config.yaml
activation: "squared_relu"
norm_place: "pre"
norm_eps: 1e-05
rope_fraction: 1.0
parallel_block: false
init_std_up: 0.0302
weight_decay: 0.019
grad_clip: 1.0
decay_shape: "sqrt"
batch_tokens: [8192, 16384, 24576]
doc_mask: true
train_tokens: 97290000
dataset: "wikipedia_en"
Each number is 500 + 50 x the weight over the matrix's rms, rounded and kept within 0 to 999. Layers, rows and columns count from 0. Numbers have three digits each.

# layer 3 attention value, 192x192, rms 0.194, rows 118-167, columns 64-127
508536539537527552525474497536408477514551409510545563522619490488453615458511455447469508549420580613679468512559457551483499537352600483427510490521480461601555496486493536537534484458494501
445439450482487463497433529482528504493482442491568458495385511462400428571467494444527480491401513468520394453459492525473489549413496561455420536539508466566537489618398447493493488547521522
575478521460433452573433482524456567603374520437522514472472518523331465583511483569439550547502415506534459415515557499470489467522534416487531460534583514500585399390518550461458504480545497
534389419517475481569483634535485510487515484506553554518461552583457440410549457565526413530486435476516441498574423446574480439472531490404403514426513449509538547484453573535476577507516474
630433537470601599514537534534492520449391537506540543581438530644433523509566448570510478412532524474382520457607476521496513507480567480525551522499505517441531524472559506477549467466512529
515454529537488518509532530507444397529388562497510544491539466483492443491501507615445515409539484610427519478546556523501514505594464507533526454579468503486481492496457492540502421614474493
533416491448585447456525521523536475451453480446519510410527490566465468501413571584547521521485492517563517447421467466525490458459459540487524461488475526559437483431496561422467608513451586
494433448624512546451529543533494443535538495434569457430515443382494554557479478500449507483401498464413543638475636507600478485563511490604525504485558535467465442494443488532459526409478474
467483474535521554431539602441450430493456494433520531588505508523434527572520479530536444537480465499498530519584503495483474544483629524430493531495383521560469447478468618443435486505497430
441488508462522363487490534528572450546470456519526548448578531492578529578508496523544451584509487384387520461462608493522536548496530386443579412523534525376461572407450484558525560472397608
586525469459565544590591528427539529515481508403492383503513486640454479412476507588486445505482430505485480502468583504520634542481529502508547494522520438491498429505546480495533509466480476
577527486457595448454495570533488484449399449466456580528577461431413549438493581491558479646496426536523560442527492531578483345564582421632467580439488490466436508531510481475482497464499433
566416584457570446465551451517521413516539492482457524470496557538441619487523371538517511485613464536497445512419586402468504558523499582456441460644430518461595637492508529439564547488488520
543472552505402499488488377532439460525439403486392409499485482555446558537515444548504451530517613428495514495515485577476441435403515416549551479537396471498454486517491441590483435451543489
493489509524513537558382510539558514471484632410540446435491452467571419594459466519504553512519476441577343560495522400491569509468479477480463475462427348447424511451546525487506543533543550
519491552458561556535530510482510449448557494513490554386502571348404455486494573465474523520443475553479509530506562496455481396580549623564488466614427498617439487567502512495544466511482434
532442476398495553492476504500506518632506492542590477497489524532545458618513416529513465344527475482482439441474487454477501558480466559437506441540549541520531598454544464494544586576460529
436477501537555472512524532533537475540482553453445538508532383456533519402552499455542466468448480528416481569550617535558442494539578636555486495478550581450502445445506549446435588599658446
558478550443524391546488549478553496439465483437479488593462547476522484472467499501471594499494488479461435475424501485407625454470460485435457502530485499460499503496452433489505429516469522
566525452519534526559518537574432522448496506489440517612476576515555553571524470431419441491519493507541470480616641480558478486496446504495486500487535500409386521474434526543487425542543480
552414528393574477445476536579469441559549524540596494521554473527502518505524396493441529476484545392388576513520545490546589519564553428493524471599581545485513527544580569555528495543544442
547400439607485475525525491496488459511474504481511468531444529559502546531449497407487492545568568506534465591533341499524543608411544408543487559532501489496550588486514462444503497531439530
515507394538494589497462477535480448468492468470483508479519457466473595449536458540512563509505457467466508555482516442579532486550542483514550495502454486476518438425521474533441567499482401
529501483517463445557548565367544540533563533541454462370540459484507507508562515446529482613485547437582380494498601597452459450559475503487553534521468479429477463464494505482541588374535426
472533489463516486459491537637497487524472581497505532493575519517392486527429447475515502450422569416531478545381464530456405541537626496496528521419470541412518473433495525474520489458454629
570490588503550447469551550561520402692543583529511533458500444456484506475476472526493454576458467503476556476454434383533469545579547548513580468436513573462453490581486517469502529485551517
560615441471507551501566388435572492518450488469567603420519522564570474347492523529508468464510564503574529544525505489530434537365451607506461431513470489547543478499539593438473438474485404
572486416494494566505486488594543494390463492670511407487507508473505548506542568421518528564574509562568486462481433510504433424573466519565493461474487445508432430530592454505526524503486475
579460462470496542470548594609477576659469499596502607502500509502513490526609489427414472517433455467522489503524507496526500533541485528477440507401543447489540403451458440493464424467417508
599505381566456443483538440533550477510513552556489447572518469589617433500448487515499540476504444528605468462509502530597528483536536472515504554394553497389498567587456574466511433548447522
413465458532453557468468461527462490475445549486665419442528512530477421585527471626541488574460461438462498531443541360440491520596572449454479536513465453457502512501462580545557408479443452
540523469554456516537484524557554409433539566488532464434476386575407439425564530489570455431527502467547472455519493502545449440522420546434530471590508415538590535452545487452489449458555494
473539420583553455522496388489546572539516464462584506491469535560485419522530473546494490560454534607534476427414554490447560508439488549511586562577483445455502439500458473611522483549447569
481464460520442525494498435407461490537427418529556536511523576537488567537507473507512516417552530534491436477472493563413429473418479447522562445472425504560491516575473495428504456512484400
546427483507429485525455476523420452498472469506549422559533414466487548464471418553583593499575484432524424478455469475517550458465452532476475428494664526496507444452570468537484527466471522
340630522460480484448539529481416532473522481477546451429584461529518485505558474518495529522544489558467589509396488456458500474533511513542513442504408609476535449461564414511532452457449453
469534533522488510516471497367453501483589552510506519524541422509457457452511551575510544481514438555560462497492446593486531534542543535467561527464554496393528656593451537523549454465481502
481519505451496486512514418519406373582508495517486536505470456439497601486598460465613524526513540541446569473517477535577489364479467508556624603459584533533565504466506519581524436499520431
631517443549413509546474527461471503449451583439473504407484562486496471561492531556599564539503497520534483526537533547543400482490487490501470477482487484585424470574518602434518574494458488
540620409542392528400520457482540523527511549503540544539487554441427520510499545520512497501466637540458574503617548452388490522567512445603496536517502455534562499483496483499490454570417500
525449564652539481459482362488503464468511493484467439565503533500411534506587520579499464531507561484415485553600460580494476557497464556545447472511550442513484528466551482472380518545578557
514466576462447505461534540552487560482519466508552540514454429581438504559509547647515542493504393529677543363496445490525515514567445443509520504612509508459528437571505424470471433527581589
526505499457517474499497559532478464542390468592525498440502501602587535486535436479584460545430561448582524367526484457485500535448482590427499562501519575533472520560494427501416462447461456
496611457490536518522522562471541397513600449573513498563496523566573465499494484470484557482469487552544510491426478438533501463460408520674546506467522561520552502402438536378556491523527632
447583583501446487538321514569475480572531507496540537476480479478536575469407510535529479507461536511385509528587494501494568523572552598480429576490505462498445491478449429564422424495468454
466507511417434523456545433444529504507522473484422486492565524488369548495476443457362610467489532474526540424577475431606489572571481428661530486542434497465584539532568465490538358553520485
507555570391496496553545518483461449431523534483614438482550435474440478487546486534504518481513517451498585524497500587482559496490428448571562543458492507517490464492510632524457532566559562
526561489546589479432511569464647489494473564506503665537450437568512528431529572567534496511528516530457497513432518587545404556545529558586488496521532503478517462525480493599540490515570499
428542497433491496451413605458560492421639530539585513528463492412529523538412435439428562442453549472529516498484503581544501512489531538443427494493465572492492422518598411547520507460473506
549450516551468482550545530498465631476562475417479512562496394417501612486497401387452446554558482371448522509558547523474487540460487516463525478537440433539442572501548483555500465459477473
# layer 3 attention output (transposed), 192x192, rms 0.185, rows 118-167, columns 64-127
557533499571534492508469551364407531494479389499541436594431518479503463446534546507584578521516435476552503474499545597526538382601558554525431627537524466536524479501469514605454550468517388
599407518462505510555556538473408548434529445415555545471487436516429480477514420547394447517508462457476541504459500405522485387577518550491512592606519467512536471488452587505591507545443612
495462490471511549595476471416462522414499525483433429511453533515552564551480603353533456621579475496589430531428555482491541453510480522463498498540490470497494498495518442501483476591513537
465411578487479528532605454609492611543426505445498526507562518457520479531402544472521451550611487453499501448547522519448490415556512506538524550511562529430471527533470552436555421546443432
570490507526435549529525648417522445546540419510494548484420507555541560426516546434438518522513477439523579441505530472514392587524492573502500458490508506542505546568525496494456495539510502
455536525531436440402532424452547485521490492582546509502473552512516478521411534498510528540564514531564544557519488507509566525464546523530598556527520398496373499412421434414544511505527398
488527456558501501435433444500481517418485556545440498459475486565523476407509416510431548480356455499492411481439518464549517465447535503497430553396469524533532540378564424483463483605519469
505527525466459578464506538533474528412509510454496539471440508524513523518495490485555499607574448507566519522473512557471651594535574501485531543479534560465493502491403465454491448536515372
425518488533473476445522515582538503552424449559454429454436537504491493581506468548497453498601400530544559494507510505474496449510553487495507413477502572598377470475471514501451526523488517
469613462475545492504513572519548525449530431492451555494496454451480472541523527564538470462386509446434550494411569480514511454541469564540491483516462495510428489502549476501405411540519575
522464407424480508464451441558485505506528505534462599452417528435471499473544492494504482522525510441513553507472469468539589469508472479438436457431494518477499544491526472513527490491409374
481508519460481429531485493467513544530527476421528570559499441541549466637566496492505552519522444597491449618458454562440576468533565485515375528499553471548511480520442517494456435575468500
398452488548513511530486518479518472589466474571507499540530505461418554537514528482529547504514633404605468504537506486456473588505535463549510432568454463472539545557464517556519437471473546
505456509492571519466515507424525489438488503418403526404540391513483423585507468492462563504501476401505558527610548436526561482570444511547432540563569480519496448487527524558433472572519459
542398509443494519504560499457474583584556588552492490433482557414485486506391571466520515553494526539409542521472524387413476498426406486499518564538584497525535513522409380491447510410507601
474440520470529493504395443492420463472531547563492482510420564570404458532507573472580455472514488546562480482412377610426501499559520418432412523365501490561456478518601417479528479488561463
498456610488448495484545569464502518518413591545478453456433595426539432516496505510543519447473629428362560439448444465474513584478414439528504502567417475440660491537583462592532503512483520
551461474558425620494500480508520538488508441398497433570477515500488607526488544521456532482552474574507497450442482580464459510370531475459470395544488442418519469559586455483444522434486463
612500486477467438517394529500406564524501487476451524488517519492519540437523461483553545495457513449506564475524444482537494518513520453510494428443505617493428465442446495529463503533472536
439523503488477520504429463502492464585466522602508553449510553426477523562471487469524582567507423526518461466528553524468400525479523477486494482533531509404489468468527535526588563415508474
511553522517515456503388571511567528535350437596508499529458465434598505430495549462537458559453464420522398504533609534457500537549504555528557525556493562457533457548509439585481546494577514
424466464496445520526584523480549478545551478465473508451418503433511521489491429519556552543461511524497584467519543523450431495548527521568550440584530528423454521462423494480513481523452523
454574547506408526507493548539600569494466424421489528449561454542463387493480563498546429592424487434516524431504515554460441616542486488456480465516498455520485546528520459513590475507424387
530464518530492559415437458580624525454387482552468529463569443503398539578447531518403370573506514564452413523553492572449560475579523530541506454456558517556498426483467453482446524423490467
534584540566516492587548483464471510432439528518509520434582460478409551646590485540399432495505382426461456439451482472406447505453495533385493509602575503487549538468460445401475466558470443
467520452565528517391503525522606503468456499439529530468470546582550560413523599609551481472522563472584495547447476495606411474540350451439434514539572561600452529526539501544481385498512565
440520426522446460499498448516417457462514492514474547479472468567517436520623581469468485493504475653423508439615510538456465609531537566457424499469464471529477476479470537546503517426545457
484453534528513501526488492468524547512548480415493643454593423478507505533466506547431493481514486513577482502537387533521514486463497560477523609555566618565546633530500534441588593477518480
486579515481451498482514512460520454490458540418447435489574420471419451529508549480498453462603524520341443493419456522550458463554504452422486514517452478476497431483486469453494476407505548
540446493398516511470543529515481478580490596594462575485560473479500529525516494582535510454399471420497480539534532450464540485361382542507517435568456499494469483468577532440547454437373518
484472429494446502582469397526484463548491575464566459517451433496569533461530479535486542517457449422497513459478534540498512589429387583520434551592505445436447496394521498462514468518551513
533414541452589474406412563469475500482514445565487555515484492517422428505460558489479548389478528543452518541512455561408517457485483507489407457523481517511449554473511510468475486567404514
527554376557493495517496485388564425510508509531511490430460516473452511530477607500584493571445570440446628520465445523567512574439531506557540603471451474553472490458443499461450424573506420
468531520438479438515538508461535625424446503441439486509520481542531431553433415514605547469433459532447456459489540456506461482500505593526450434479449452522423545499515470492553505645552531
428582422507433551545488542537419512568531589437375433454519461548541432463549572603499493473518459532526532452421528536317465557560560492493513492561531541507410563513479439499513540428413539
494540596431495468505516582477561426485470467412598449477545497465543526495524486477440558507495524564536488516524414508548514511502496569501550471380475518453519583539504548480477465448529546
523509488534457547473386487480506495438559461555562521516488523466468387455495504471550393485457432507517529467545483546493544443416476539514422448566473457464489409578609579539491510435523544
553564487328523539452463551454506588538495502489533470470457473449524489568530581528494555522554513511391516505552551447422409464490603411425616460535478477563390425544533509513526545547498439
483555418422473543494531420453478485566528467467454579465564461487532394525600473552482390614504567525522431515619532476548550487456411589498514554533463589490491524461448466526601564502479494
454506534440495424492472516438530510423524469406509429514504439623478574507528590539462507604460513529561567552461523554491444585415515497498571528583591377568459458498407618417582493440426434
514549481547569461552508469549562502523514592489532452466507509637557509455472519441505519525485571477574532482527558563462395517500538521529563402518506555444478544457516473566457511490589446
425451466511552415444544490559521550472429530564512465507566473543526456506483539529515529472486493531412601531482494482608501418497581599502479479485520485536434474519512539472495634477564565
447535399529462488461594552486528503567572558422526583568559492503510515605528550567460506520473491484542466465480487464551498448536521536426552552557516463400611535406450582415468526627480583
389540445500532532450374470424421509561452481609514524485451538466451450445512563511555566453598588440493521481516324427480553427518527501559470497514525512494555520608536442462503436379614474
558509514563562624486608519538463548462504463451539443482441535556499527485499502497535463556486520424586442515489438401543494472474537458536529515533452438495531495416448519474425562576523431
521454550493424507547407553498450467461368481525550491606503477485545510434534489482514494468523425478501529497477576498432476508543545522479557522516545358392588573490417516580540519414579489
497486504523463461514457402536498474478531476490484588492498565509504462425505540530572502506466445501554542543437465536500487489428508489429511522452526523490587433662539487487472584486518504
626508527486458522466541602527567501553490423518539489425589508575503476490512503509470478526443588436443450505534576549475552598560538526474453461486467484438548427472618531434512445515639626
562507532437470482551542540495585530411511511540553583549500450503555448465533481508490538454468491468481609493480543472495505479427498519438471591547589444518424432518551404527447426446501554
529539542427580583538490428560579458543431469526560465494511439464557452520542441499501541405548458521419385504500502585578432517601465595510562501459550481502555412436523555538541524660483502